config.yaml
norm_place: "pre"
positions: "rope"
bias: "none"
weight_decay: 0.02
Each number is 500 + 50 x the weight over its row's rms, rounded and kept within 0 to 999. Layers, rows and columns count from 0. Numbers have three digits each. The size before them is the row's rms in percent of the matrix's.

# layer 9 MLP gate, 576x224, rms 0.286, rows 38-119, columns 56-111
097:577435529538542459482549512427452543462423441503423571515466498544530482442453446510561520461578505486394493503524502411559503532480483521464442588477506465467456502445
095:463493484526529433519587592502518526487472480456479501506486521478569546499540490511497486569444512531459406507499484389553539456572590438498529446534522466592409535500
093:506467516471545502516488532563595516477479530453530526526463486603572568399533504538500475531521592374529472363546581561436530591495449494391451598542539454453423461433
098:523517545503545479470431460570546392553545487448525459519495578499561597413411461540593472429430482536567444564480510507504505498552582477473428521469580513471544459526
094:480477449518451538486469537514510443521467450556529467551488489540535488582453494521516523411444520532475514480389512444501462454524526520619489452489476524479498488507
096:480495423506494505532579482553490416506494506409538469465475528491470544569448570418439504591470545531593575537564505525446535337523550544525465476522546405498473475456
098:464527494460490455528516369452572564495424508565514513601511527481538510512527463442433510534537459586536443486484470414438433459488516444438465496528529548453453565535
101:467446550543448534414486435538510543530512515412473495449506523611550544523476464559424526558458594512454464373586475384405518455566458542463469544523572562457515546495
099:463491591574459390436477576555514487526466533479407461579556559526497458414472474507516465591540462477436502511569479405524462479585486529511535533408572609340496427563
100:550552443501527466481438526465466474509505501465547531514539500516458484441506524457522496503498453463543457609483461423478461487496645492563553498502517483576522423609
100:567484594446512463448539559470443470564471471433519513463626459515460476486571511544439609476552530582466461501473425462487476453404438484524443532519533420540564581524
097:440485418483524493531407508512547482492470444454538486561478506355462507449556585522430412490526521498427531512528462520519529559530495438506514483518461528456491412557
098:432607488543449444508626494454524574415492423494504588464586464547544518538500482504507545485523426561516425559524540538467421509476491459464494502540501530512435447546
093:516515545557567450474518446636453520511598550476472460528457498482442466443490572502477458509499565445474460568504384520474476521548528615548476523460533491574463565512
097:484532464552509519527529534515512500562475509546503446537482425546555446478411496447486520523459479589504497486530518545425415412487401418575472516419473493485440403532
101:494412419488456570586425500563492429512463479559573474528587544554617515518552466462471574435595529473499513555477580514433412449518503520526562491566461449483537498536
109:566536482578490577505481552530519511431463502581422452570518402463430469556534399511471535469452546526477415488509567463491422407413649514449480575514482490559435452492
106:460446498553471459499583616539498509502406497565553485499507463493478551588501462493411509473541516516526476485418439449480527380530540540435556485526478499472465522478
105:467482464554499512509431548549567552454415429569471508525435474427452475428479479445537480462429467505571520483534549515456405560588461525531475440603436526514629569401
101:453432523547508546543493370537532393536498478500601533446480494438583449511481435504580488435460483430437478601497433441512442534444546398473434479429365484492510442495
108:441551486403440475449519469441511480428514412510531571519548440443398524433597500557480418576526513542445566432525489604646514572497495438475412505518559516424505598468
096:482438456585562422527484532460539391573594561478450495600562399483517494474508538493492503521426490408562416502541472519517447484620572484545499476474573495400456501538
105:523401558478575461494420459496567519519537579499510419498508417564445558379522467481534435477453500435489537515547524524525544479510429518434479506502485635486498477549
098:482492431456409410441527492417470464468513545541423476439569377454487575453422530464479544619498430401488617518543480571507528514453528510443532509447525458504546541477
108:449528409655464504437549539508542533557446494503547560508536581398499529447485446551410410406463541440634470472545442438568475548503503547601476497483546547522461484468
100:618437471492548548440575434484437430431505413509543604536605577460517559494493559469444446550519501527563579449551518472475603479562577533512467534425503428500517582459
097:533510572549454439474510361565534480534503514497444607426446515483490496535509558608514476590583483477485478465399561492544495500347475492513476581436539423470478490382
103:453523576435535516515452432542546488518496445437399526527434523435520492492495531531593446466451479477488569536465577536599484467415570481541417568454485585523449509566
117:551416523589478464553420460451458529511457377543526349515563512559527474443458476522585583462455511487560510487424499547425472405490613466426437531557502414507458518500
105:443494512647576476605413541491509601431438470409517495501496454505528454430454552544484523577450601539559444463467528434498467466369503570491454481430524500493585498447
101:527461467422520439498625458425515463528385539471499594547532511485470531472556453446389409498525487468504402544537514509501515397421462462560480551506514538492542560458
093:515492504539485529493465508631497541512511484510472514536551433451492500482457434491449560528526497507514554520577607472543528424518532527470573476536529519446485526529
100:575530552493489456533673476467493500527512534520561541414488507456544513468443487482440427557412459458433509485450543449473500436555510469504477468397510514534532540531
093:499502584585578524477467461546529467498570481439533575500558431613491499526626518512396516556532505558539578549478473438482565439445543545522583434442481519545444553529
098:499395604426496485524509416427545504581535589512491661490501510536469496496534500546568562491528486513428402504530430458542456398496567579525518485506535551509519484409
099:478568484483495462501418517491507504447525472394405550454494518407461407438525528562596451632542479417489473591422478505557514445544588499590530485506471555562538511533
101:484492509478414433493538523472528513493477413478597596491522478446524495463427528492505482463388420466500551579454576431451462515541521426486573516551461527554523546491
102:526580507530490517497446579475596524490460532521481476512468524389495521385508513525537493513477518475501504421600552495553556404412562539466534401498518554523523444503
105:489468437491485430490496445545475462511482461494459540465521499583493446536445382496541514495572472512456513478483462507478337498496601583476404462451556605546590437483
106:538459475531593500475444549481510477549488620497460526516554558448457566507538382480461405604463660509530542500495424456524530538492532466586485529590477448583552459494
099:492512430419493477481529407569539477482431445435423470630475477506435432447548479535488483443533514515569514555595506605487439451585444541475498531543474536474505514531
095:451505562452428506514464434461493531463394471624486615613513507496582491523544485476523467595442578505398478397531554483554504605500496478503596456519544614530490488505
102:525408576528466553438527397560485496508484516505399426585496495515422473473540500439581469416519449513461500509508474609597567550512376491528529434550484622547571427483
096:563440496408547477497545394503498450523527448451501493503509498432446581527463571508487483467496469508380488502440460564378435573513543449522464466538459486525503426364
103:495487382591476521607476539433432468526487443467599542544428527462507507485463506409470598455518499441481605474470410476481519516472529510512546525488513488513473433453
099:586460512548539540571570587519492551533419570495419397510496498426540492438520501507472432540476551460513490547446502521430408487425591502500531516565474486458540573488
088:467476526435529525487527550600535518597495508450476464410548606511552485491527544467482529425613544512531460491374524475477489498546448485524423440489474487537453465522
098:502475665539576488566545503537526485438508475436547530541496430545523477467511545470542455516541585441474463530477490530504502490513523503558572470389593457562483438542
099:493551522493373539474610539514490535470541406419548521480535529542512549605448452551470443405467623534455415442469520514552542489533528492442509606556469421482526536535
096:396501544487390504438514552592525508595558509417487431528532486487469587541521467552533486536456484531619457409514501493573505491573566481639489500474562489476471472488
100:466437532548599498508519528562562399551540560451519548596542523546480549571480473429563506583553487471489484535526486519498555429474521486520538360640447520507491480550
090:509450466528522615489551549560534422538453566525519511564574539475564538461472484487464429504452516499568615530484493481534476497521519420508506376559522422457489512487
102:567465483509454481436548571417532534505530416522526580591562486523563514575492531586381498470567545464556503556439466469556434558479500526541520546567532490537509518469
103:480494598499469390468507427539489439458541445456482435564460486472451434499467546484453480508488478486484577459519426504545527473539543606495386589568443588526530408483
092:441545603398476464543527557511538505508507513518562530459543461444416524506556401413554533506576525506561473507561428462525498520488569483515565510540506488504429394522
095:506421497531504528430440484555482408511489495469581518552506460459569473519552567445563502553403532489512480462470506581572459501519452485463527551540566548508483566513
113:529455576590458519468504507569467466582510399442494524486477494484412528455459645543558516451452452545500578507473461547448474487514570528436484519541443537487517436502
095:524467520444527519535454446487638495412583491545620528532464484543524534411497455518476515589475521466543409472543476629531569525505476468459511578485523465527467560509
103:461443472561446475429501452534505547511369398465442399571547477494379415515478610461557452558441468438550529564520571592536444452470464459556436469529461538447510574513
098:625446461463484474458509435464457498542497509514429506413575484416462508561547672515455538419525539497482531456457421502500485521527619416548525498453503399510549488389
094:513476525602526500489513593481590473526531406524537502466460458539451475505370548540621474423447492490483581571462502459604531492436582520541555459536436506476468485472
102:507575513460534569486498502476586450469463474555532546523421546513472443460455498563494500428441424449530460501457453440549615459489469509520553554533540548512378414375
095:512416561596425548498480515522585593537527469461447505416546544430522409553517529470507454526574484539472416500600529435549505523520486495500505489463499480524509432392
102:422433493451443511493454474474482473484483498434538451527404454512572456542561481533506504443504379508474481551508559419617541529427439576457601606423433493525515524405
105:465469386467479495466499524530523434471496485510538500442460504337558519466438547411489442532541522372409524458487491489430427511535493415494467446502529535562527476491
099:545605419491513491554531510559469504521560565446453496612511536429407477590516456465501558363418479465549457541442449440454422463429600466506472542516446474453520554590
095:527507513500548523557468460569529533486436522514505545486501461497450543399402491525464382479486474482632539606476498395530512445500525498494520616474489534513469498553
112:548509564619505421516519429491457521614583528560455538612493509498523499397428504530512488498452472467405536534493362499461475477529532412561515472495485529497426617545
105:488544506530467498515428515507534670596501569583523510511587427419541430507510413561489499441493478530495620399605498533521541421582512459617569450564471437588511433567
092:490389552505381499457471423518548526457511528510488508501570591541536458450505432472619451544547535528556507491483510454427529458448469490571426414516508539470458383593
104:459541479479445503482534440463533504496496448500462544518470535465532468390447486484470514470516529437517423470584401454505537551462454551513518540409570491455523533442
109:439383508585503502542496502522560499454549495489449422520488490597543476553570475635443503538474452558463542535453561465513498484500476472492491479553597422481534441525
115:529524492375432407544532410481508460478504403557430558517476493456472513496542412486530512472579523490512476364502472561523476462509451423624505467552414454472416458541
107:432460516423467553505452509513537495500500543542404395515540466417521574546509616583506481522539486606488452501534468530498539516560526523531504503518533517492496482573
104:506459489496483481517637597504548576468500491514454513481524542471461510472437439532538487491501472585484467558500527565534446430547541584442558594486433515593436518536
090:449498404473527502515467441538525493489524575486451517493457387493497507421429496442467605584424416513510495547446513401489550575489610499414571439452478522466608497500
096:487500464449556549445405494444500459420450462474382519535482532486535525468545536433478479496522531449456595449494511431515461477538463495506555442445449536428490480494
094:568564542537487534508514493494491525557468458489577548524526511464479502517487507553496471495489536592607502512556454528370435563537584528577455443564481430553444474491
104:475557599547495546455520530504396520495553491571533510504516579484417486420499541487462634538525509493561506471573470472524433470492498521499424539528410545538557501432
099:528460466480510523504491544490450470544454493596496510629538541578544495461496510532439413475504503458570422572632523512507484495441553518523421460445533547469394492385
098:557487491457482448469526510461496477548487470574524618552487578529581500442556506463482504470536498454500499473512585465571505516548442509390470451521436510525502492531
104:479469491463567562425501397497526491452506441543421527531543566518524531466477501531545522464481524419514522522439550498569433380543492442548530583437498514441473512494
# layer 9 MLP up, 576x224, rms 0.301, rows 38-118, columns 56-111
099:471561604469505559540571463495472535575397563549552516487473499461470477525386451463508542436495519551528527520514540547480574434445462430451500524548505492512591416513
098:549453485522497601510358476529538511542454500492405510532481483429544476547471487579500528536513445549347515492478542607527560419516466415529415475422538525575566447505
097:532471473565477480462500523494514508475488495425441475510494490482432495423477412511541426467551486477414544528457474372517576696520511527478529535593503392487474495499
098:481490443453423450483569514640518542481479457515517574472549542469474509449575585492467448360500476604438592494529531494499424555443491552550499490562518520530526527464
102:474576584550440500541534419526507452530467464517470519445526456461405537503465504582490538576545499455537493482499547488407551421570500464525526447545506512470553499476
096:464442529565559508451533529535510482511542408584417527518562478490443547587471605497452517549526588494429532536511605480434537508535523558555576573560523543483539462467
091:436533508408423455474542537620518492547504472502471497511557481504429479598428504464446527534505644433490491521433504504506541449438456438501486545549509535421415555503
100:546527510563535509462448495454526492451406520481475507414554517434498534593606500502420544501421490574449499484470498407380510555558477476550474516559539482546450494559
095:475569586433475550590552430615522404497489490475531502528495446476625535504552530433553531540555538505454560501471581539610565462508408498519464593575526549478537480508
097:446525425526487449575469473485477537449506409485413477425451504487467500463532552514528566547376469527438467562507455441575482494545577461457497430490450536539544585434
098:541500515512463457481539436582517433395557515479498500432458351551468512575540564475547465602499508536489447495466535461533450553501480491480586498561481602441522459527
094:557400378466508441460425499556446578426453488500566521459601511449523506566392528505513443521435506537535461470448476456541601547555553452466474484432475490459513470619
092:563591363482565523475505512447515538510543489504503595455491596657565491522555483520503525522459529585534358487545619522498569477537484553518535608483508555562537541557
093:458494464582536578490565562483481536557521623524529415510517520510432515412558554489424473529462474480513581590555485525473502374521557510513501426495514496593484539409
099:452500482481415502580513455447475546452492503531508490528516486427513425528486552514442574559562474505649486544447492611497462529485508445590472478553511510436488408468
113:446547495627484527426480481488514596510462537495469469566508486572515532522469352485580473498497437609492483483529577478541472500536498506574554548532473528457468462452
105:538572422533539404451478530512545448521504493558487591486484397504453415509546468448482549534500424517508551558648488496557598527457494510566575474591573540502505502446
099:447473539457484462471423453463550515535487508465391419521586526565558522488535447535523550514477573503432452412445488593472509553476467528467461579482438560540433565557
104:513503540536476561576532517494549502459636522505446528490548496582566494500559512498486520535565508552453481397525550599447585489397510458558500565423476489476432543545
102:570505581458562483484497449525486431556474515470502504459526577513464455546529631486512525603484611485592527563568467516582508501500494537531500576438439492546585505447
102:514527560454405546586537440547544514545531501460519476481461436404465483503468509530565479517573531426464440465484520462492485543498598559448441419482513495492547520585
095:503539476515474678503579717474474569476461541501499517547498526497418483516513521491545467471492531485508499474479507537495537515466618444504419452531472425437486480476
097:539488523540535521462475510524516435463471557513578458506551391572407511409435510462522472486444554596572496557544544550511515536493409567476493435499460503478412492453
102:529439479461430495487577499539438523608458506513530519534528479457519500577563499544455474550518498544449375503469491415633512500454524497440528494404513567447467568549
108:488432468481506501546518441479458521435469453469504451491528404505513534475462390441520552553542553516431458527473487382545539509603486465510510500507526464532515489456
107:514510433577451514566402535466485456580581553468519509424475490526476421630441420515498524498541595447478446462444527496444474554462564447467492548565568514439482481553
093:486435470454523483423427572452560558491473508609494503469575499491459488510509367523414432494471507506598501436544528443537439542440548537559517552490511516549437566488
097:527429483554450471513580504420533450483459529491618582527552526485519568469538455542406454554547462467486450440533480392525501570535508460541490490417474517527498491479
105:510412485538465522510449513484444507524582510517528536506470400488446457500502524448411515505502545464574493457522534503478589423486525473526481452481526549549487543515
103:427563498480514489502499485435479447473487434478475489434486459553472412570505485548507497473472491499454475501514428488511466395498545506506464527380505524565463548470
094:501467451616587516445489518507485479482571495632527458559591582540473434447511485483583488496446449481453431500527434550468390471436440528485497495503540453433506491457
095:526443611423522587517587566577435410569534558476545493561488400438435498505443548481491505497521565474498485482461426454528431442554577460446352466445435463492508492504
089:514494505483457603475523497482417502393469645556616486557556450416594506481492483496480461479499467489571443514594557484477551528573494467505485556475510563550567392517
097:454463552472502519487450589516583590497521599491478549450490543527524470499459548506505452476629412552529504465496427416494599482493480471460520486440543451567526535495
101:406437462454435517496534488472531466511521508453618615475426577486533485501515572456564462411487518550486376511437501461523457503491422464491553471505587562520588474423
095:535462570554523479469540509424627469378465575509578547496436472557517475509498470398543520447451470504512530446436497523426565472490443572413450513435526401561580507504
106:551465521554464438517496472474575500477518586460536524499507489527568540493475525409497525501537513499437603511458449441407466438429462533542463449460488497439531480522
101:485501583462564505478558507574390449508517510490510471506515510545517527576456530447486456536533475471484409453500464420524505517642494457449614454384521452456490559566
108:510542530469508485441534460432482429494415476524602432479529546489518509516466570552503379447469505466535588582523519528517479372556467503525568537578566399483472450453
103:495476531641483598484391468415550519379498353489526474480540417479509468491509619499493573503510366542484417553535559493483495541470429537419541458454444495483558447570
102:480520457421552498473515406474434461576543475489509432365519500441506466575463493518518490575471490445485509480489382594559371560408498420543455558471528487539474494544
097:528527501547521487612468533515497421518507519456495498543528442517386488488518470462622500505496450499458528578474490493513492417543547574485471508566460574497455554453
102:529521443601449485416519539553443575456553520489507438565418471521446510572579582551566516520435442561527446455525453560442445545547540477497507461534514447524548531455
096:543439518594436576454533517463409529560484446543499505488489418544499483474450466500422470509600486491423558406530594607505425458446427468537527426420383568500506512531
105:476501613572456478454460517487545532485466548485503493438525528456557541543533516497529469563515442529572444509502503424464505503449514460474450480495528480442472476484
101:545460442545514542517483590511528488386582499490451487482556465576502492549470516481619471553489536433483570475486405474463533442543469442512586532566525455416529612501
097:537514466502486547482642576502447464551440453447523464525509521520561553520493495484498553576497413504500549505541620576513505515517537530525511491413447493547452462473
104:491536507447561440482489400555551481556501424466471517529519562516481441520515477532559471466556421622547499472421495480468575528481421550527360486563461554479549556525
100:477483467497463484524571525494536607415495617445409496493451629498488486496566520513520428450523552573522458554539454469577487460555495445407516447501520482433476488487
100:548529546507589451450475473645571469407542494495507495526424522479511490576510482542424455503554536540564508566461524544544480382577447536636453491474509547568549461472
107:453510458561436317414478549463474454434443507523520378466440535626592467536499515566543579428459517497487552502511487456522482490458492371489502503502524512495525454448
099:463402524490407501479516573498564496447490518513541549456535551519576580538365468555477435487455434530540517541540424502515539498536536618501528568460448475450539453489
095:534566456536425459472490507484553507423493480448528580428420526453346452521497553507549413571524566561483603461528556566482583481485505546477533493516512496551480542500
101:437499456490568532534626558509604505459543451480517566531382535563483570519457456478501397502535557442456563594478549489480561513579474512503487505546525481531625496422
098:410522586467523487568445505528501489605465449430373525414576536469474477617501518441542547455570629476455556561557411507540553552543527431516474507483474453451461382493
103:428492444564415440505446544630487501435496517563497534474543466529458513582413606506541498524496626492422545534491454416490512504578500559531491456479516395502556403521
107:417455401573467447552477558485605483438582585538482528494610495424453524524494433480446484530458589489469465512568461496431491561545412584533489525569451459506509430548
095:557568463566599493465509447446495548487610474537443558524458469427450513457569436476565440467432489478454556495518489457623432554458490460584452479477603440443454400435
100:523497553439453512440452540490541455515634562460576528474531428452529499517538562491517461407546474556468469473511437477488474557468552529574557543489515533519493381407
101:541477373510580551556481448546522421473518467518505491511597597514494512438570525527433528562482509579447513571413512441447494480556507505535482551516516535473500461486
093:557427533449612553428501462532556505578550551542530445519462487495475383441490481613470521561585511494442464539563573516545562584519475499457489566451502501534448479507
099:555434504478480509518525435492527422514486447432543531545470446448519457532453552536452510560659592458492596502500543503470493515523561530466469478470503540499505522453
103:566547444541514539502575522534479500482506387527518480470466528545505483478461462465524509471434440570620569412618463532508423466455547492470627560400468467485427422461
088:510540480561421569524472471600564440505506569526517474409557546453462364385538480536446451521501490507439430518564486579483501431540527407536440559553567580548458512504
100:498523446523490427566563542501502504597542518474511547391517556536416495583543508485505496468461512516528453468565443411526447543512464509578503521458466537495546494522
102:506542456414473452490442507561560563479510529509504484538478517492448386475460474546483547504469586477511397529498466552415525617539489501521554591554531514390455540595
093:527484499493473564494565519479475490506432589472505547461493505568627537535460502502459428518503423481434480613564464464479544469603536476544527598450506356459520526516
098:547536523535512464475539432480461469544535481502562433545558495485409513515527505537619548451445433459563562476553507434541546413420532484559484490415518643517538470587
094:476507472479474497518499507536564372469455513421463497473431575475490528496433541435482471490479474478483551564477402527413447606505512507476524463523480525440496531421
099:530469516486475474534405511546538528386541527541452479556582460467526493452420524551612519617552530583511433504467504424485443494536468475471387496463514474481496433563
097:451523422468585506434534549528543533499416539397579536472500497443421485517567456451496533475425553472488573563490540517472438486514477586476473430574421458493468509550
109:537465473583590495520460527553462553465502545547490571488497545571450463487494532516377426456490492473471423589537517585505531464541571545492441488408557560534502425460
105:508546532424497472517535528499550521398542486531418584524567456538498472499446466479557516547538548521585479476567486541541510508602516427572461466449395583488474457535
102:508601475564516519544512491562538472505532392620509426461535508483506519533538550494468567546510543472399507437435557539523558433502453546540479489544499454478525539525
101:485528536537497688487544502468487494541490445453577420492492411489501519487526512558505513571440525420500453487552475487387398478533569496595430461444510538555449486494
099:495509520414508498516470436458422561469494536501521480557510412529523560449487574487547573540424441541465616448415541489440528511545584504494568476506512546510516486424
099:472537442581473467444466498475539563415519516486482561421484543398477458417529551408473491475482558456441508551541541397554460528549456510501509418456511520476530494474
100:459443504545587555546516484562464485400617527482432506409536516503510457544511435502407418478497467524491503506517474440540432573490472433491538532515556450478524458518
093:549513513525488558416502572518573489569509503515485498542466647472541493476451511553452514466520557477558503511548454502372424469567523574620493552513517488489514440526
093:444564518469514580620565547519529497507555490521529479483495512428495441539487544526546409524422461475496442521624567432434547516565400511530471485437520543503466552471
096:546478488533545476388439533597479401480443447553462535485511485527550512532569431503450564519477524459467553474576532479458505462438514471469526449608516477528514586467
# layer 9 MLP down (transposed), 576x224, rms 0.281, rows 38-118, columns 56-111
107:435543493478483495581572477440404476473545498530500475468434520534518499460456480387467531430480553467508542524477478504471502467562461602475496544447531502520589501540
102:527437523522556430514486372529494634538480515429394510583583449503500496517491442456454435482493508506479454419429471525443528532494551525488519501475516517512465482476
101:506507522530548521609596527519579534415468477500355502515386549435489560528552501526530466480470446466424509431499521497509494489639464500555497511540477433468551504500
098:554561551460560417533487506524472475433520475448535518488570520466557507510514495569571521489493555501450482601508538456489479516554527532535470528553454492552559501502
103:461532585466569466605481433600483518535498439536499494524488534572494497449562462550509566437496506381442536412582518512459531524526504485455460450558527547479489522486
099:509388516464532482348556548486579475447548578580600446439524576503574503480536526518492556553514557562383498549550468500501482523469495602440468528518538569486458521512
099:447437523424512507520493449555466532417522520470564447527537450534461450537515563579509563504542573449482456437505433519527550441521547574460394563514419487498434501522
100:580505557463547593558490583461475495468464555482467509485630489579525558514651476467500551465535432412487551532563557558457487612481639346425534488528487529593442416590
096:604446490496552535411418453452504470490421570491467564450431356405539455505520418469497521527463546544436520456405487425565540520492396463523399560530512547511483479561
101:395527496570381501487497449496452526536501525458431418534545540511459440504536465537510508481450477480480438448490466565470487494548520495456499487441517497535599465501
107:581484584504415521442532548517507448568498551415549477471518502447530458557548419525516581474509440550418544473486600559470482486502519466502537513452462435375542506468
098:570474485563429514517518508484535498565481458511460518421547585577426396428458538468501592543457605570566553458530473500501482547556532425532576567536498455463541431480
100:567523527448575613376525548398489542500481547483516463523494415585460506500562487487515436417473477478561495520535518523447520573470409474521547450542555501480591585515
095:484560494461490468443491505522466460504605486526494439429492429565422436506537514491530455560518455533505511415441476455508506503523529497444385514509431463535475529624
100:474470573433511619505528402481437425506580534494447564514498422431484532542493489533418357553447419534517541571536427487510500521501520485578522529522450546452624538568
109:450453478518415561515480490488413545492514498415450449495533565519514481426487503499529489523546484478438502525461513566485495461544555540472459550487483553461490549498
100:537520492498501537630493517519535490510515482501516483583470550564500433585575507504529562530507595462487566489414445403642536507492490453402423573623435494458411530501
095:473463559480463485433465552627542515567447465542625493440539528490484563452526425552505453532507459569549535442451504501488541480455453473444545482551523521533420506439
102:459457564505503379518466448492528455483579520523481405443488489510588538476614521387458453512619465472468445517447468422473423546533510558439387538437613450478501481510
099:547459463473507387430405494531516398577385502510558442510415429557588546505468505512551528492570492577577464622509493482528465559472468586450477503548490511385554447463
098:499427574614521618582447435471522547541576482534527557468551467527524541493485506458558508479409391613533498554480545399422482554557418527407480485564453506533540575504
096:447476491501560489596444451448459517623515511523498514516453529598558556454557454510424452443506497475455400538353485427509555607545449502524468483536430513408538481503
099:445470422541452457472417517562434503478578487458494484547492620529497486497563471583499470568507520560512570520519502584512527528496470583485519492446542611505463499551
101:522555462392514459504457443475601425480547420526527509480584511534523496496500490550528473521594459427471499559498601512562506445540480530525448496525485460567504414423
107:586533493476465466462445589508526552517433447525567505491543580417559607536498513619536424444483567415503531475445501480527586486614423513481443426540573495435479535512
100:516592572532486590472513571453472476438369536446570445530491485572498504468441504488479533552390462486576485582559505476459566467438436478595536495405510496537506520531
096:457428497419533485528518511500632459513526476548528526489586551559517473478524509519522461569474441456457445500469528474510452463455510419543428444454416524555515583503
101:445498583395447491566517544560480545539623576420403508546441535508551447532462541493537395534441493538413532467523528503512461483410551504462445556437459565465488483490
096:522511510454511474544496450489481465509471528545544399459589625516547473539491604503475587535462489442625507464549489511500548607519503535406566413511585541468517509537
099:533563555547428504474446504534454461543443469442505452563549469439518521529360469547423459507511428529446420522508473549552437555483492478487507520490581494554538615544
099:614456419538575445571439417527537512529447455459516503620583445471514523472545460483471461557576569487469546564543445546566471487537372479500441527560493457408501541461
101:392536554478462510496533545489560474525555551538473525483525459490448509454586513534460474557391546523459561450628576523530410435478495473448478494438525525504453543413
098:507531516523552522517530525499484510483567612481582419512493489544465483378485469558473526480534473546491549521428534440525533482443452538450487503552565429494527473538
105:571513545555522549456544596590472517500535536442562551459481491478514465516420495441602512420612499541490449433552352499404508513527478493487495520480497508510494493536
099:506571573459495445497525507523515499449494499513493397396535437455494415507533485601500506515517463508505593414417549462452527514446554417439533449474452516466440531503
097:471510516493430414444522514533422540507497404496463468535405563396474484555515529397646443592635456524557469551484525512465534496408536532523541483572516560574511569475
108:541528537495431515518506492496506459464553511545512545435462457435529588448437473569510549541470485557515495404503509530543399541575429466502424557501505547436552456472
108:378565526539526444540508514553531504491487486449432529433618480493510392589554474507443481467526510360466500553530453542444491514524457498501531476512554487534491446552
110:563534468465455445571486485498569451564558458486516570471536504432578557499486513565496469467510523440620498553676592441474317374491557452541503469558478526496564478432
096:503626536453496573509513547497584509533524537487465436480507524458519536446551532465511427537570399515464403458486558484474457532567416560537537517541513570461522504588
097:485464472476486483481460470474570457482536461577444632528412461543478495435482529539543476484559545518526498528531599495578507484505545416480379527547486505479462476527
094:449565462487501460545517412426486440434452488482493440369553536465471504536537470486503479466568409485473485518448514423473447479521525464559577577471540462538443541439
103:604533503548502586501480432485492521540459489547574519560489512567478506550495534535521483545484515518500526524520463435443410513506466578463425528547476480536518512473
100:532517473528504333427573493472482501614527410495492500494568446643498530539534604484518499550440449514439460481497542499608501486575549450495460418475497583526415507379
095:581529478552567467494425476552522539529503467477497569480433554569531459425454494526524507447473547560462510501504461472524400416504475531613578535546394549506516461438
103:491502479587483431440523499522483525493496570517485459500493470455498559477641537546552458513573464481566570536543510509526413484414456503490455499513495454582458576559
099:426579618563525439434594536439436401512515457458440488517557589532444518533429434453461454530466505524516547536455494460603554495463529537455477445534442520525546495485
109:480520484530521485504507512529639529522501518520511462512411580532478576490429489620594469512485456486640503396469538503566556418479451473492521411572506547460481536459
104:484532526520550498491607528527543536482483532498438471541578478559546496506485483479395428504435525526485514485533514506516490406525455405572592532501497515469499399480
090:517448496436501502480447539467496525541567472585443473432529591484483539515448428500506533500472391444474497512527480498455440546541440412372602419559539444519536526586
107:488483501472529441455501447428526524539429560538482485527519458516558457428587503517529563502514668476570427455496505536449416461452590481495457436573423521428455423514
095:421504479500542615434482544501515502356556545447527609540486420597532498432493580537436505505449396473456607581510427545507444484575527495423499506496482489498527456482
096:531597555474547591539391437541478493421413469534521594477510598515422589565504450533508511494515599487490497425532466434542524550578552484550522553546623543577484589515
103:499477505444371475522560533600573514459596482553488512377542579482520498533514483545552478567476533528452555481579489526501461459433403482488458504509463421526554544457
106:527505515534582542505484512571449476516539447521386499485565533473412462537472620548429472485519535475483474515599440583598534578555573492519454493488474468449469460451
107:473550468483476514534405496443530493468458514575475485516598533491445558467432556514535526470497577559512524515495508435418526497463538464574399560525453524496501472507
100:519391446540486414481473483500422432522419438522496609508476465455576488463480486490546394394446573530338556484448504496544515439562499518529450554469451463536507493581
099:551597484528452547445469492454486587522500493520475479572505474482580491485593630522474524489522444539508485519515485420565557481505498494492463463484533514444515421618
110:592569479542480587452616479525527569525489457479439579509474513485464496485504487490581405488506544472508569457466507492521461465528460469545499541489556578559435471507
099:445441438519537519503534517579578506471494559514589401440541515552551524508484498436463486574523504550562410541513536476462470466461484503421477501548383536478471424486
099:600564507555544412502466596408433508574576534468466521516430515496531486455472478510514472513499454611533494486459577622483552583544509541528537459544497517417516553620
097:436595491504525579521486436565469612564586395451415467460484417449574542467563476473451574424509583378499477488599537542499473489501543493515508436513601510484588540521
106:397510472461472539578559579434339528498524435438548554442521490487402541495526421415513505515552510504504486425532405500590532560425422516511566461558561481518449546429
092:537513574523428496479512440475538450545474541403539436530430482530528562487577480518564469506545487497506527516503504398543521493446412556430667580470537452457498480403
101:589508436525493428584511417495500443507583318495521457516422578464457509532497582525493440504485515496515474489454497557525385483479408540522579518476439501569504522457
101:538420569498486607450558540497521439453526470594507499519583459508627431479507536571501534606571502461516492356465525401506455510460505423509516495540549530510461550484
094:521433453545499579466433491583466525537462495460514542483518448422604489501447448553543518450419480511599492527549491498524398569517535544547473489599498504525537476615
099:494480413531468516547525500499499521450539502496546455420517549482519447592495551504462565475492523585502453479546611514534549478445467494563448566506556505500506514587
107:519466536466400598424507504455477476499491482501479412511513513522562467506480499459472559487571457597511444515491466571473479426525518468539499435536516576594591463424
097:562552468489458529482504456534472539520509489533446383520439390515454469467454575470497497543330433570550461473539468567543465540484522491424544521483450489562471531451
100:504452483480518423480495506564447542445527443439471458531504492498530468539567555366435471515462481497549523482505474487552486452451490515410525476466568491499449528500
104:460560439542534527541537415443490475512465537516511560451428479481508421532436500561487567547544522427476531519551611519449540532559392443574525519544596493522566576440
113:415494527503503550467527461464626521458407592569449478487460485461408601498509484568586527606441512525541538544490422478521495557502546508553536498531464589428496513617
100:533449428439456465445567523441489578483509481539510534472541490471590484551418459466431530567583476507489510475426580551529487583536471490470558567525515565551560468518
099:493458359509457403499501465444558505449509473428485556448376503549604397484462482382519512386485454547447532547512554473627513497544539612486496492471549465538453537467
095:450500493520536573536541541562415489566439433526494459424465592496575514460470438505465425394491434463533573526523415388579503582537481467508456473610408554525461487519
098:519549526507482533493557539436530428577465572473572483504473423503515527475388490568503439529568514522584462500530504561459471526381507484551457566505507472418498560481
105:518599532477491573590545516510521483506475480511463498584461442600490478531559584447529459514489523524439498535572591607505497477563512493551527508508453422510517479589
098:436418506543453531413413423483524467464616596568554556444556554450494488511528496542451537525466459567526461493486538600513476519529557414495399436487527455534547450461
098:494535507469434505517469520583538519470500509494526498525490523446428462522495552464539473553514542454531534556568627540482522531503475421412587443551436487533471524485
099:485546413483555537501480490516533551516489491555532555571463535577527450494516505427446517344414484489485456434443530467500415480376490496444567440450489533508515509531